Weights of a small transformer language model: 6354 steps.
Each number is 128 + 24 x the weight over its row's rms, rounded and kept within 0 to 255. Layers, rows and columns count from 0. Numbers have three digits each. The size before them is the row's rms in percent of the matrix's.

# layer 6 attention value, 128x128, rms 0.257, rows 0-108, columns 0-127
080:093155112113123143114102112164095189116112204147177134091166105138121133107125131108109128121109116133121130138118095146138107116161085160121136101126138102140110108149130157072105131133154114131156131164166116136141139145152130115127155088079119158118113058141145105132152196140139109135133102128146120126089125113127149099121109158117111128146143139146154156150154165126101107117124
079:100166112154116081084116143128098096085096113100175100086088137121134143114154144134089121131114087169125139114105131104123151074158154130107123117148132114111128143116162143136123157166155152144155146115142162144149130129121110108089134160131117137122113140128123144117115130181171143142162127131126137121113143140101133175134090155175135198109105141174105115130126095128102114117115
077:104102105100162143121130167118140136105134129132148113182137094128082153113103157127093162138140111152143136145127134125158136144151107161117109118114135122127137102142145126069141129061129172145115128118121135109121146107119158116162146154118131120127141119086160089135100140128104125094121140152126146131114141115130171122130118138125144071146129107219088135152164151167106072117151
086:129099122109123119139131071129173137112156119179150152106114085128179131149104095133128094071111119138123104099097154154127122124094163140119138123164129096087136115133143104100094078141153163083123131095116111121153154131143135111097158111117165153146158120122172136096122156126124125101204137109144141129138147138129112130128120156160126118172131117123117122152165129121154165108125
089:145121135157105142142165126134103143151112143145130137108135146153117150101144127113131125123138103094106185075116101132109155110096127166152083132135184133102118141148125164095136130125135114127116173104107127089148142111161102143103175126154041147113108152153104098115089149129147089144139124090167134109137150174125094131151094137131129094146144097110148148112115148112120129146150
085:120116131143169162158174122105133148123117133149121086133148123166151141113104089114159104131092090155128145121106137125084106141128154129123130143170086149144144107139120087117104127148176152106160120134142155148083097120093106114132152137158127162160135112136130145151165123126117136108065161133136126129162146120157083124119104179115138175109142117132103109095105085156127141129081
083:100117153120147079098152167128162142090134149095109144131125115133144099155136090165112150115136175130115158124131109126122113121093108131146140145136133113104138074144138100176094127167124138156120140108161131100122132109157082127120132137145132119134132093054121181129095112184114141153107136147132136119142137127111152140121175109194102104145108138146165103106142136127092102143138
080:118125120130090169118153131113115135120114151113099104083100146117139141140073099133103101145050080157158151154161162154129130122129098140129162085112124109115123147111144095128102126125120114137154091153112101110114185085120139132127127110161120142126110134140126123108178089137111170119107178141153132161165159167100159112134149118148096121115118122116108117142160141156142115156140
090:104116143184164114116110161150131145163114140111122133122137125119142082126114136122142118135145126116142148095136104143191125190167154145125111171153123125095151151109131170148104119136078137131140087097102088161139121125095104099132148127121151134086102064148144132100138084128136118109109115137113135137146137172115082134115135144124177107152142090101128138083131128130159100136158
085:182167121139134144123134131128086083147120103163098140135122147129102112158148124116123099129132132120091145143122147143154138122158102103181099161157096146112102148113153100130132145100136167128142147122115084102142112128174136119093147168066116151104093123101140131099151079112146118127103111115160129106150116126128142128103102128119160098188144135083136104140116139088164145156163
080:170118129133143136138126135119148135070153116178106145116139139110093148110123165114183163184150107099157094156097119142117112126132150102141119131134086104139174096147144136096129127128153042092098090121134138135114091104156141071168135129127129164140113125105146138106133135147134107127123140125140103082100158117143098116146130125161158139149105134117123152121148138114139168133135
084:151173145178138115133174106104092125132154162128136125128103113159120103134152105138139139104137143108117119137143142105177128110132159127135138165108191172123101101160186159132132103103142128096100137162120100128127109138145082142089083116114127123130109109090084150109108074105158133102099093118135112136160129167106122096128121170171128111125119148136132133127147157150130142097123
079:151111129158108116119126131088123110115143130114140128133121127128136119124138124140093117143151131111114191101116165144143135116126164124077126136117052121126137114142170095071117151112167149163098118116115150130141158149139109090162128101153098139120161142122146133120142155083138154156103069107145144112130108181137131143129142161107104105177108149153078187126141139148118130128105
084:108107136087167138112123145113121084116112091118160110160132165143137116119104166121168083139131124124121120118161131153143187129173189138138129103166159181150102119076119078135099130134140148137130119122117125104129127091116155117108116087119117124103130100116102169189157125131120132077141120120103145141115124128154131115124157113139107132130153154186130142097104152098113133139113
086:134131158104136100127100151129103129102142093142156150121100105153143133139131153135124111088145120143177148103135132158161147101117114123167098088113120120115112125078155144133128127138168132096145116103123159130109129104127126090144126156147090177136110095127137169149111124143123099166130129081151103164145106129135171149110151177160127117102135158091127143110179084120140167137064
082:123061146114091116152124120122130118157097144120190131133128123103114138128143080126125149100072121122162150173128101111102179125168132122125095153075099103115108117135144126113117117111093136109105146145131118114110122137090139164103099108158140134117122140140094141148141134115159143147123098111135109128080102137141121130139100151127162169120146144123155126176153153167155191144160
086:111097131163154169150126109097093143124113116112180152124175119124148098143136152113069113126161113144134123082170131142158096123119127118132134094135128127076155112113137129097158137111135135109125134133188107134106099103114143188142103117102150150154116140141105155113121127156104157087152129094142178130137094142144170091122169131139093150115157095129137139138116116135130083107148
086:119116130127141074108141119112105128102141129118096151098158130150124141118136123134125122123160137142136111174159098164126139160098113119124152125091131135067155178124108150151163119084140110121137127147115118112125127092112117090131137135148132115095145198074122108130140135096125088186130122102163111132139103119189134130170098077141166153124139125133114138130142115117115162076139
080:093127123105133130143126142115159109117104151122136166079150143182115121131127116110106126156119122111141117143137112141133146151119145145069108110112094147110133140165139147203133122153149147125072155149170094122165170149101117135057157125137106137127129081087094093150122142141156127127082122112157150102141101130095149134138091152137144102112122145111149173120114149109125111127135
082:082134106171125181157115094153102148121139123125146137148112155091155142134130139124115135128150139128151128160122143130109146147120095133081122133176126129138117135100128168146148100098140115120160103162110097136144112127099149160090160134115107116127166136109133156098151096106127124106124100143130079098082147139096130169179132134149114078102117070156148156096092116167129123157109
088:128156149147096142147143089175125139159109161167134083105096141123141127159150130129099075140178140149131117141165166101119104161069115114134098114143130187164155135114120132114142148122119087141118129115097145109148138123081079137131144131133139131142116119138127142124153150122117131137113103101149126151153136098104094147137069132121144133155120089114090117165109102073132122163133
083:099131095138131099151161123085131106110111138136107108142153148089144191157129130146136127130130135107116146156126089084137147112127130157138079151103134118152150135124117119149127141138179179128101085115124111142147156106122137104152122156109116165117132137167131137133088099135094165106130108101126155108140135141119112114111122160181125121114094158179119159120210140125106086115109
083:131085162147155167136175104096150138121122128131152142161142148168096117134137098148142144126098158124120112106108134150094144094106094168163122099127093096119130130146145113143117143136085122131124131106215162135152151137123147157104097132123105135096137114146155137161098127119152130125158140100180146105125107098135111083103110133141093138098109142118117149087097086123158150120095
081:140071131128129125169094151129122124156143160099118132111164133120144099137146121072138065110145148165119107120135082154120096073108137128112116124173114149145096174127129129180120131113118134140092089130131144148146114114144108124154096108153113134127093120132147086116168131132066103143123166117138106066170132130163137140100142139131118157159125134121122141143155143149141149101135
083:124085141113143120150135108165176150100126166125133120154152122131132115133111140163135126130145147142125121133114129168159157111097132118152095111108144145118084120158084164143105132137135144107086112114089085126132157149092121164087103149116176131083160136114117128119121141167162093126132129131159168084075141132148154135136136103092142130112117107160117171138141118074153101108085
082:092068153116139153091134098126117095111123126128099159092162132074142182165174129114109123086144138171158128118120113118116117129135136107127153138122147136124095106106110124097087109147152146114142138159122123141121157101154138082138098106093113164145123181134155161125126140128155145150087133139094136122174134112074153144115147124131152179154141154110111132088114129154125123141137
084:124097087137135098112141081145141094131149090095142133123099155151151122118110099176173113146137118151146127086153115107155170138144116122126125100183124121122146137142140125096133115105122125147115106138110109139063152138139111164132146178129148136140155138167104168139113117116103135172136118123098077114098139152124133160102099108098151119134144153193104124071129101120115147141128
085:141143075125168089136119157132092113160109129173138162081149103128105109129152128106108121073174089118142146140136154124112158137145097107133117157127112123094125125110078147135083149125107085173112135173133171118162135142127130153164141163125129085113142099127092126084133139096135131110150116128158110163133120123152126100094113086145138145127123156127167107164110111142147107130143
085:140164168133096156139135101107135092111130152148098151119173158221122099121102157125122098090117111109143137128129125106108145133151152156105139163173143127143152118120097179117161158101151121105117115123103107135120091122148132120137114120117115148154104134093153128104097122141149149083103129163137081124133127099111149157139140129131098128112156116143118094194128147150141083114126
074:082147166152148132096125116137092102094146165195157129093118139101120133126092159132109123120125129128128110135123144082161138122131104129158114133102112145106140150152110147135142089122089120106157131103172049124106148136122112083106167150127131125168126138173090165166138129131135145125101121140132114115119115135196109138132104153112077127145122125133132096115128143176133150127129
078:107117106124082108149103170155149148130144111142157120132119121127129114154144144092086154148116143169158193092133192117113139136137116151145171157127161113128098119108125118119109105109134134134096116120177123124133113092069123121116129157114123117133133140138094112144133166136086151171087111104137158108145141094104147173159128147110118070114101161141129119132137146113099162106147
085:151132155119114128104116150159147110116136142128118140116103139132134156092145134126130115104105157131127111093122110133157194146112109111129093105123098166134118113109143113186126094103151118103136194105175125148113172097093135182164132113136154128084122137118129128113103153108161122113128116140107119153094128147109118141146148174049122135089130107088089157127111117153102128141130
145:115126127141121131113160106139134124125125102135097125132145108131109137111100099140170131127107130137091136165185132131168136091145114127135117129109182161099142096170125160111101125147126139093165084146108121179129133111147154125112116107126145129158105105150148102157160131136113119116141127129160132133132127105065087158070136092135134132160096114144118143140145133187076141072166
138:131159163103106140133138154143084127132116116110105156118119118111107119131110129123145125123121115138154111108118136099126155134126119161102121159097138168097152119139114102150119118143148193081122149129127145185092137193115106124134125136147073143079139121133155125081129127092093114092151127136116138150113144116109156084159121118170141158151169086167133151176123089126112108134162
132:159118135124110143093119144106098083102114139091113151147129108127146082128111152142108114094151113123086159101173128162147177111094113177141166138145132134103130129144088126145127145150117110132104096140169148146148135083137130151121165076101105090159136144129130102157131146143177159108152129077121129092147098120116147107111159121091157129164148118107136123126103134137144113165093
146:136144125140154158179132125099166114129142087147111149112097129133104083155114134086105169114103121094144130131142128108142102171114099134176157138099126132168141131134126135154168121127109106123131084126136115172160206136121107071130110145161130150138109135129141148139110094164128137081158115172115139136169133123104114123106116089131162107101121109114101111131134115088107141162135
133:121084151118141123157141134122145137116147129124120082137151119123097084133132113132153077141169157124136146133184202129096145156124113177144140143166146141147143100140121096137145147135125159157083129148118157105120059122146100108097137103137120142149146094131120109121103096131120115135129114110089115110118139140117072166129106142153142122136127115103117144160130089088118180097100
144:120114136129127181118133121123164095112101104125138143172158123115109134116146137162142117140112123119148112093138154119156125120117148118144104140148092142126131151149158129114056157133099141112143147180153115144153076131136105083120138109107124117114098189104164097151137123096160137199119121117112093152132173112107115158139133121119102122090127126107133139153118090088113093151169
134:128113178132131138129114094152144099097048099130118133126144153132161129157138123115129123119122153161156124126165084140119135103115130136113133144135155121095131132115127144122159145126111123124135119136161069164140110101129171163147158123121084128152111106133174115108132083130108121125077104173103111107169175152144120164117150130139091130130156089140121078143099151123164163141102
139:124135145109122136128087132104144164123121113133113098147105111160135120113131156175109160095113149077115133158129118091172151131183114103131147125116104168122128086159121081116134139124146108159106175099133102138152130119107185100141113116160110125132090174115094133095139097158156111109098110101130121163168142152162130105145157112186102128153100105139127139111126112128138153105133
140:099124143131113146094152162127135110086157138104120110183128118140124109157139133110134131184105094150104069107117148121121107143098108084158125119094153126097120143109135141127141136152096128128146116132131129135112095115117146103072152084130111146139122108135124160119171110132109133125183155181082136132118129103186149137174137141139075121155126129119071150099124164140134137125145
134:113136067110156152107119118132116090161143112117141136152143175123101144138100073149139134149154135130159078122139119105125118151106133131088156189111176154150128143130108089140138151132137114100143188102138128124113095131151143119149120143079161125146102113137115117149128156128132141093140130141135163158164114136156112094105146112138145109144149122125090081101124105076131125071124
141:117107146150109182151156121119104121132120120096130155118124173162118096109112131158152090115122119175083167137114089132103143149153157139143162092140126121137100130146104101119123119132127125112146108119102138136167078108093137089097152158125137153130111173107066111146146129109119127134100098152183151093112138098177133122142099138146147161109122097120154106178105155150121120129139
140:086115130162185140120136134116088055122121167097112117110102096133155134108153110145111122100111115123132104108112124108141157216153134134149125123166114173112093149123110177129127142141113126104123135099134109145097100124126127116179099129137156130141138177144144161112111147161163118122121106135127176136128102138125130130074118159129164126098124128113115128134180152141120134117141
137:116186105147120164153138145135140115109110134165174093150121165147091102148124146145165115094101183151125118139129145147128132139148114125122109124125136104114126167100133103130107111129147114120157147126110160109110111138161142141154134150138083080128120136199097114105134141129133068093129129111081175124133076137147123144168126134071092125138119109152136129129113095167116124120146
136:176121137114135194149127155119096150103130149115102107082131112103112155134152113101176090135137130109105109116132137158143133141070127106147130112140144130134184107137134107132133060171121094095107175085155112090087089130118132157109116108129126095119113170129183116105128142132154143120133132146160107138166178139119132133138081132135112123147126135112134136110142123141118108152118
140:101127115142173137143116146131099114142112160164167126159130110168191097120090080164125193167173131098161107112123114134143080131140155112110161133153150126104140149171107146135137086172116086124120136131117115127145111120112112143120086114126076142131170156110102119147094136133111110130116123138132137137149174095116136129149108132119111137129108102085144131111114139124081143146112
135:135132158142125141148130161124085134130214060147101174135141135123123132098143105156141127126113114151108105106127142141108146113164098107155101068149094132111137130139114143173170109145128131122146123160126121087154123153103095177119091099118117125116115104160110099145099134141097136111111104116126150133184117150147147145112168140139126130103084140114084161151126121112128143118112
139:120151158118157144169140140112117137113098109159126103146155073098113100105107153126110130131146096133122122158136109122138107122142121108082159136075105099120143127139155103149178124096053146140147152166127092088144120145076157144111145151123171097144183178136148156122138124122147124112140097117145149137093094134125142149142143103132158107111139109095120114142128147141135174114115
131:131119124141146130144149133134112121093103135114097143117142107144121113116118117119128152116128168150128113137122120085193116160088110126113127159139149116108077118192121105146122103132147171158139139097112163092153126098100083157133147119130127093124052116107132118095148130096122128110148140138156158152138177138113156126158171111121144137116106143079105166096167117101161144154125
137:111088143078145124146140110159144161120135144124072174120131163121088136119133132156082149143138124136143125158061105113094156139134140116115117136133100140125162130135134146167166137122133122108139094138124148112161150130190197097125148106152120107138168127122141144088107166159124090127106123147136120123143161093112122119129122134104119113138096132103105092139113127122137077106182
145:107137058106093095144134150094151108157133141125108189148163123139131119138153092163170119108120117125104107125146133123124114133164104159137123113164129028179146144165102175148114099122100132141111147133084129145130102119156130134114107143093104091134144166111175153108143115145103127163145141158132146145126104130128134128121162126133132095122122140140110134105128095129126139129111
144:110137150122110136106107101135121110128132107119107172151142140109084156123119131153150142125178139145169117140113126120114109143083120136123122103140100157153071149124157157130149121147151131090098116134122119107116144178100168131148130154108153118173135120131120085133156102152120104144162127112102120111118139103181031093109108144133139130163112112153132164092104115156125150159105
132:090140139106102151128142102114156126140108119103124104130157123118152119132117115118081173122081102083131103143136156165121129162141145131120180139133191115145101133137082111123179130130132111111117178136101158140087115130156144141130164147178119147106152084119144093159139098078154122146094161100160091139133125129132096136142141144084118113113161162135165146135120116140123121114130
143:151138132136138130123144111147097143151162165107113139124111103149106125091162128136142137141109131099164093116185110144090090137112131149140107163102117115092109079099096133111103179137145147114119122112111134135118165170084138134144141090145148165123127151136142082116143153173154098149099133135098128098121160156168092109113147093108097149151120145093141068156138119137100145137135
141:131114113150101135113161130116107108110122140149115068110155142108144142138118067177122111105155124157185117162112145191127136154147121127164154139096114093117148101138107128145153174132113160141150111123112078132161170113134077150088134154118142126114115115094118158138113141087159158130152147122117127126183113124119102101169098135117099134139140115122082130127109095130125144140143
140:132120128171070086169124196145139129120156109139112153106119106095159107159143143131133164136133124144126125104110114167121140146144145135105106156121146110156133146122097115107125107135130122100141143130161098135108130081133151110125175106143100086133110141115105110123113195111141160111125068104105102116139133100102081160133157110150119158137107157125146128113163152108080172132118
142:143151129128073135087121174171114149086133121080155103129144111106138092146117098136161152123130092097119122125137155144112121114093121165153119125129154141112132139142141159096115078121115107122111152122125135088183162117113144122141100154158155088137139102134138167155113105128121141138139109128117162096122134154153085124106181146132124140135149093061126142163107148108113092111160
143:109112132158119120136093141108163110132109105112126129134091157124126144120139096115130099159164187134128147139111124149144130130142142124130111109104162119109171143123126147127117125166125122129144178113148139122138160131050104113141110125131126149136133175097132096123104086139117131148123118120113167134120122131116135146129177130095154136104187177117087191121062169123103108084119
136:112170125087136119148134088139109113131157112111118102175105109103158141124099106120111085100135160142133108130132115104131138147134079160153171128120140096127110111089173142096152148135123138091137143131152164106147141077143154123084115086116121096096113159113105127140148117141144140166088159152130120139132120107109111143153116129138123167129165169115140115191138177076131126145107
146:138154105100107137129127144116150130101163133165093103133121150133125146089167154173122148113155071127150134118097091127121117156100165111128124106118150122115114086157161130143139159132129118182122117067164133161122110097153123121108130180107134096086116116141168102135124075135143126119137144137105179133110086145102168159107130116113148192105129133110135146148132123105117130134108
134:135112079136126146121113109127135148126083069136146122168161131123151117134149139144126150123129148130110154126118144171109162163163120126158168074077126101145125138137127108107119140157104111124135116135099133118105131143120108111144148125124150124109151091151180157114139140117134096114142155085133133133143164113124146107092132175151100160141130137135178100139121122074133062083073
144:123154125142161131100130168140144100127101141116121161144153161180105127154159091145083090145152100120089125099088127127150087096107135168220110138134118123148093122139158111103171138120125126139123134131112135112101150133147099158133169128175117148091113137139110135092105144123143091140141124129158099140131100135118123145125158151152139106127117097148137132100102116128081149083114
138:131145119123128103177107141155115097113152101112114124124154096130135184162133154125083153152139131129130122108117164145154152136108127120168153138141157148114172141125136126151114126050084108160123139139087123135140152106108135130136147098112110089086139108130100099140126119103116074185148096161138144155103112147148131123135094155144137164102099113108132121087121119188100121127133
086:161173124155161142148121066147150129131119125134141130165161116101149092156139125167151134119156155125093111120174142128109080132123161152092142117100106124143135111128118155116166134105148093118159132155108126163141098123113170140127142134126145117131140100072139160141098113110138108156120117144135129086083128120100076056089150120129119132152120121124098121168164144097138113109141
084:097102105135163104160156129109160119139149074115131127152113122098108103152082141075110164159114168156155159126141175154121132130107135061137161091119123093140133109102083126142107120122164162131121142084154143149123103142120141156149162127132141120119122129143166117097132117143123117145113121146149148130124110154111127098119108159149093158170095111139121108130107085159077134147152
084:156182115120155111155133153095123143121153112162129109139094122157134142116135121113133119149129093112138169092135123160166162151133125106127163152179137090143106137092139089149129101148113076150107100117137106120103128147143071156162120165123101151117107142120115121113129091100147123103150159138113114124098136167098105131154118110167103120186132129129124131121114130127202118081136
073:146162123148144144100118090103138107109124151160143113131115092124145120118093111139102149142118129111128120111137128164113141096095114151117165129146162127125132127105144145132095182093096092118136094130121123104161149166169101124133120121099171162130184116209157133118116107135134147120127119114138121155120138112182108107145081172085134127115176089151088091106126135136131121109137
080:156136155124145106148161085110100118137138134067150103124115083127144141099146136107123132127116135134136165068088113146143127083111124122158155160178096151116119169147135125149133134142122089136090132138155107130123138106155146142149104117103125122144118142143165146076150153136108120131180134102142101155150129122117138081133101126109164091119140193089167136142124121154165113152149
085:143145181166117102149113091174080152130115134103136091114121185116094090132110146136144128122091154112120100129126164084144103120147121158126117131142149128097096149143159148096101184133104142114128146126153106108154128119059156135099136121121126126127122157161205114161124128101117078088125124149136135116143132124088158133133134127130135140136149160098095110117127120140134144136152
075:128093146110078107153144124125171148103113140131147112101154154135134136159132152111129139141105080148125084058143184103120112134158102119140143125148134149148119145166138167095090090151165135118109114136087098119132148138131145130100113160150119124163094117139143163068116147125140110162146175124134125125155124123083125130147083151109124097160089159155100114127155141124128136128143
083:134121185106162129132094135138131097127125132115169156076097151134144134117129169129179131117121116093148164159100082150115115125088143132109090129120144148145122110115096175121125158116139119111142146141154127119111120126097146123162175128148140115086130121145125151099127091165070119128161126108115136102148153101114147145125103141165154146126125157107133058119145143119097094093172
091:146116146120148113194118123151130143160133159128106117139135110142117136131081094128117113119139136102112104132133139140092143140107115138102140182103128144176107116116104136166124156143155106098145109137133140172155104122077119110085131091152072134091120114124139107092154129074166118104157153149101123186075075121150184113135121141145140122134136116110120132121129120150158111140140
092:159129128111142143111097121107157113145115090150130136167102088113132117095124140085128116101157111164121182097099159134166136131149118163114115115132134096112109174137072114075140140158131103132132127108145154099137132139147122156128107173129136130107090116121125122141166136108125139122141153148112129138158126067113139140127088125070148142140116146129194143166080160122114172123131
081:108117133117125155137129106128122135099147143099137148147151082155088123160121135119141115109102154126096111136172095137141118190076112113116132158134077110077137137107109096111162164115132068103146121111173113136180153115113171099133134114120135152154126089123149089130091152121162128099155132143130160142147132164137170132154142140095137104128121148163163116116141149121084121132124
082:140144105145114173110103151122092077110129128108148126148091115157112169111102124140128127154102100133092153168142137127127088066135138144113121149106117099138146145134119096145109116201127134100161113128126145116152145161175140122162134109121161100146082134107100122135113114099125150165133081154093156106120104150126104143126116147120124173125097119143118177152102125171112137153155
078:106108165125130148140092072126107099136097172150128119122108136120157129116181168165134117117134131127082117116169089111185119140154146122129108134134093149142122164132110120120116136121111127142128111116121132127071166120131094129112190117117133112118113166104130177168129133129068107160142109139138131127174155127097105131150102162087139122142117126141139134065137115121112124105166
090:148111109142119120138138137134122186139131155101129113111139105121066209124162111142120160150102144069142100124121068117117163088109088104120086130086127175163144106185132117116122131109094095133119130129144158158125135086101156116124151141185111113140109137153152163122130139141128151125141156133171157138139134128115137136115153127107123107111117106111115134103130121159146117124123
097:101133147178163091115165115141115139097119100157137160117088163088114116159111144143149074128144134114180138101123158136183149095118120113116100124128108113126098121121134119139158125146167117132134137119131130124134133125093117133107175121066138124150090119138143141112112136134169140172105113137135158133135100183099121121163110125110141137153128135188085104130135086127135111073122
089:143109088107139132100137110123082135145127138135130167089132177125132153138160134153115123114167144177139109153153172132134101099113163121082131119104124171094161150130115133162145114136093083126119118168132102084108090134110140089069127130122179177137110135106157171106107167122129168148112115126122150126130128107109124127176139145136110121118136117130102104134102114129141122106175
084:112107149135130115158082119106152112110166152134127131140112060155129138095097174159146139150108155124133119142116137127151089142125121145170127111097126167147163122148152092125110118137141139147177089140135131169148157146166080112159126135112139139145092155120077114122132152153151146120083168101082131157108137094127094153096115109126115183124122136104111112136106125089113106136139
082:138130132099115132156102133103174108148129143160161139119170098125158092120139169124131130069118127121110138160111111142130138132122115106068137123122156082112135142119128130126089153137163139157138136107112114129149163161068129168132120156168112101154117118130179125146135119122101087179123141100155119127110142131094172115136149089191099136116088124162090132112125125137118158110116
091:107129145065115178150127139144133174134098114138139094170133109106121128139118152139145114084130161139106124128106091117135141097104133130137106138125156141202135145132141111112175136134097122151140131151138163137130073137140126104083157118149120156097124124128129095163141114156174125105140143167151133101087101137103100138109136147145107178077144139107104145140145099123092100094125
087:115141133126095125109137116103121131108120105173116051125106133106094137110180132124124125096157128132122096116144129092131104179181142120125138130105107088113104184124146129126168101111134135165152130088116108161149102141106153126140122147144135086172148136114119153165088130084138138108181159106078112122151082159143114142144149119117127126122154133124145119151123101132156118127168
083:142144111132135141147087164101140090093134153107099171122114118152119137155119126115151151135068052123123149170141135163164098124159136112116154131123084134125107158150096121110123134133127091119161114130105148170127088115115160129118121109148119089133113090127114168153165162125170110120094120131130126125159123143136109151139133116145127153120088151143082112137132142187096094096116
090:090135136129119140149153119112154162122128156115146113124142122088095110133117136132121124102112104128119172109120127091151142115154110103144106161103140147146124130096110091129127143113153098122127109145138138135124134105102147127089161108148206104091099143086150128136089142083100134166097130144101106150168091081123129107123101161114117121109163155151173112141123125150145120206167
084:149099137113109131114127159095118110095112126142158160149130165114153123139136134152143167157144148106157137112127161171148146132120167101176161130120103129110124129173142109151133093128150133123108132094149110103146142131128102104118109107127141129094118142145127110131064081087115102151114110088065086152104167105129110124136151152132128089210087139136131141117127112160121116114142
079:150112119187097141118175091161113155102107066088101133104137109103140135126122126135120114152147090140116171145151136109128126150164119133159090104086140136139149122130140155124109126142124120127124105161129147130109147108130087152162139135113143123132141141128118089166098171096154142182186130123130107124109108157140121154122117110124094121092108132158130141089138091121107083159182
083:123140163186129178113133128128118155153163132144120162127147148093142121130157134139106150132163143170131112091114187127104106149146110148109139118135123141123125101083128114128101132049112103125170118131096144138137097112130129131090103126095099140128151130136110077083134107100139156113166132128124110101127138131140085120083146116146123145131164148135102096112119153162189104105122
087:126143125188161116092142107151118130124146125140159157121170127083150107155122112129142130096087147130151123112132104117116132106155133152145133145113116121158142100132135128095123091143154133096169125137124098071163147149184101094099165098143098069123112120122128092095127141142122121164151164190111126086130113069164116136122138112143139144141150108116141117146161106135122133095120
091:127127138139131104124111187142145112153121110122106131134143172135121132133122146104105153144109147161101109166134123155129161147113119125129143100134131135125136142157155092196154113139155132135166172085087148124092144130151141126100120148129133073125126110087124116135113130154118099119136087151152127131140108122127077102139166085113081133059101104175118096145124123076140112159124
083:159166084137142160131150120132155134106089153143124096140117121137102123127139125148138165124136129095116110205099075122105102114166116161114163143139118116121113108106134117110128168181169139128088133103178107094133118106160148113159167107129109150116103126088107120123140152109138131098146126142099132135144115129084137108119116168128135175146136075131146099104164136120148091108114
083:152151156126101156136101172134121116138124117177180153121142144097131151164143085134102164138095139114112150114101134138114086120144139151127105138079168117138118133129123102104133124094113128099095112103117146109134125088126104147089140102130126158132122121121129145119165121157141151105130154112126089158177124108153114123131171112115145141064095132136131095098098122107160210144119
082:097134092112116136109097081078104156116120133096144132156113114112133109129089138094122110168095135145142138195094128101114118134121114113156137131094159139114103131103117125134112119115117116119135157187112153153111151123112169161106120156176111125118133168134110153145073106152122185158115145121131179121138121134082134122151129121153133176109111111142149131102146127136095084161139
090:156107099104109141146128131123109144148152118163118128099126098126140122162158134133108124150136127130105149122195113152121121106147137101158133118129133110150123171110060108158114086117126169140160110106124115148144105136138124147080113184166119128108140140137130121139152068071106126135099139065133120105098108148173117161134141115091125129134155184141151141136121098121146097140095
077:131155158120124128138123127123113135168162127150106131112135117125097122140115121108139128143143089112122106142110109145099157076135093143131160187081097117134106137133119140156110148109083156094106115124110126153130142089157196125092122135171099125094150080172157145115108164116159115149109093167111095108115133157117143158147130122159117083144137133126149135070113146101136131168119
074:150106115115130104087101121154139111124134094101157134096137160101145157145116150133170142149143148147146180072121134135129141110129146108133103096140077154107163110128104080157086149124134141125076176085181126124119143101152118109130088165148124115151137143119112128135144106153107103161146147112131168144112179132129110114093145098146078133141126080127120144152143129105148131147127
076:152123160105089105139131107109106157144106111158100113127151158149145099109139148135120134131120152144092129133114099145142141134162066145168118108119160133098160124158100156120095147178119137121106127126101174114079090130098121162163070124152093134152112113120155142141116127109148139086180113113166093163142104117140087088107124144103128126101141132154156161139133126097139121152149
081:125096133143103153133113114110178126123117120117099127108167118135155132087142144138087172124129127102114122119089128146155110195098122195108159129172125120112167155141143139115114130127126166102115138141142113085077119140093074122121107155098141141113150158120135101126087113139170132142157120125102150169096085131118150160133103155112163137118147131147110128125087146164127095126132
077:191151120110102121117147127131164150098124155080090127098100148130135090087130113085120159148163105162109107096129122108147123124091123143134152152181171147124118101107122107107107159147144136165141119113095148126168104131114148157129130130149152119098128150125106148112139100158108142145171142134128134126163158097143161158123128083100127116114110133145105143161112145117092073173103
083:115116097124130152182092138141155171166112145106129136110124133115158140185121144138145129103104120114152151175152124122156135152128187144118113124119063110109146124075065129113172084128142138136137117167100119100103084162133127120130141118116118094147127124113132139096130146112087132109123115123157169142103103145105146134163107152121105132132143116140099146119129112171148154086092
085:173134097133155132122126103117144144189125124145138142157122095088139150120147113121167106090149153112106148142111091128158103110155125151125139142103113116091146118090144061135108159185128107107109121127150117101133153122111153118126143132115139124123152146131158145103081146146133118135146131150135057089140135147099136134107086143142111137139116193112114163138142102176089117160118
080:134119142158063164105088118108158132142114173130156109154148117099176124122139122150123116108109142117127159141142095149133110114093146105123159149112123145139132105134118153148099123148143125151123123142162113070085106131119149151132145125140108115096108137109126155120137117184105177122136180156104088134125126124143121161144174130118136156097079093088105109166079141162128110107144
085:118135104147080106123147137107160154129068127095132104151104149149147156114123165134132183138086101144094116123132150101110149143168142126119112142131104128140122138112111126151105144104114122135099192121155141130101085142111126124101115135134111163129089111149119149113061162095108176121102160155106152123116125123104170114126137144156139108087155180146151121110128139107159172127142
078:165085091130123111149158108113098109115081183119142132144129161115124124090086107154125147146135130117129113117106093132158106132094138110184109152128122122113153066129097154124167118147140115111088127113152137107128110102133149154127116150168143157140110141132107142150122127128140112108152111119122143165166136217115126130168137134133097152129164105086129168140153139155098103118128
083:119140161124068149199150137121135157150090131135103149087069121139119114137134146150153137131115138098116134114148123126099078113141123133116116117183162113167152119091143081129127108121093115136088121137149130108103100098150156149141146142122163100117120160104138128152146174163149152111159132123131101151126139131135125107172129086088117134101126107080162137144130110143126131130177
082:121120154115123118182113162098154103143149086144125083173144137170113134111115150115133134092149085143108093115144120082142120113133140121117135178119134179116118156115114132106114095094154135163160125103149132150116128121082110156153096092153123095122123163149138168182105117132178106131176127108117105121165120155144112114090103141117126134141136132113112180115103121110107110153110
079:149099107127120103101127175117155133147148099155148097136140116097098107128150098110109163121089155124153165098124109139143143127139131118179090153091128134150149142134099104141154076122129110148138160119138103118144124120156093146154109137136158103149107139088110113173113148157128144146143153165126143137165114130100067173158062121122101118159083162133138129138090133137103105131136
082:134112116084101127148135146086118118116136161127118155150140105157112166116092138129105152117124126125108152144114106171138117106120152179171105121123090069130101115182130116152134109107087138108099090136109127126145158138106160105159182146134126140133161181147100152123134134101140124087125152128103093170124115134109102171122131128172134164145082127112194135116122134133125121142131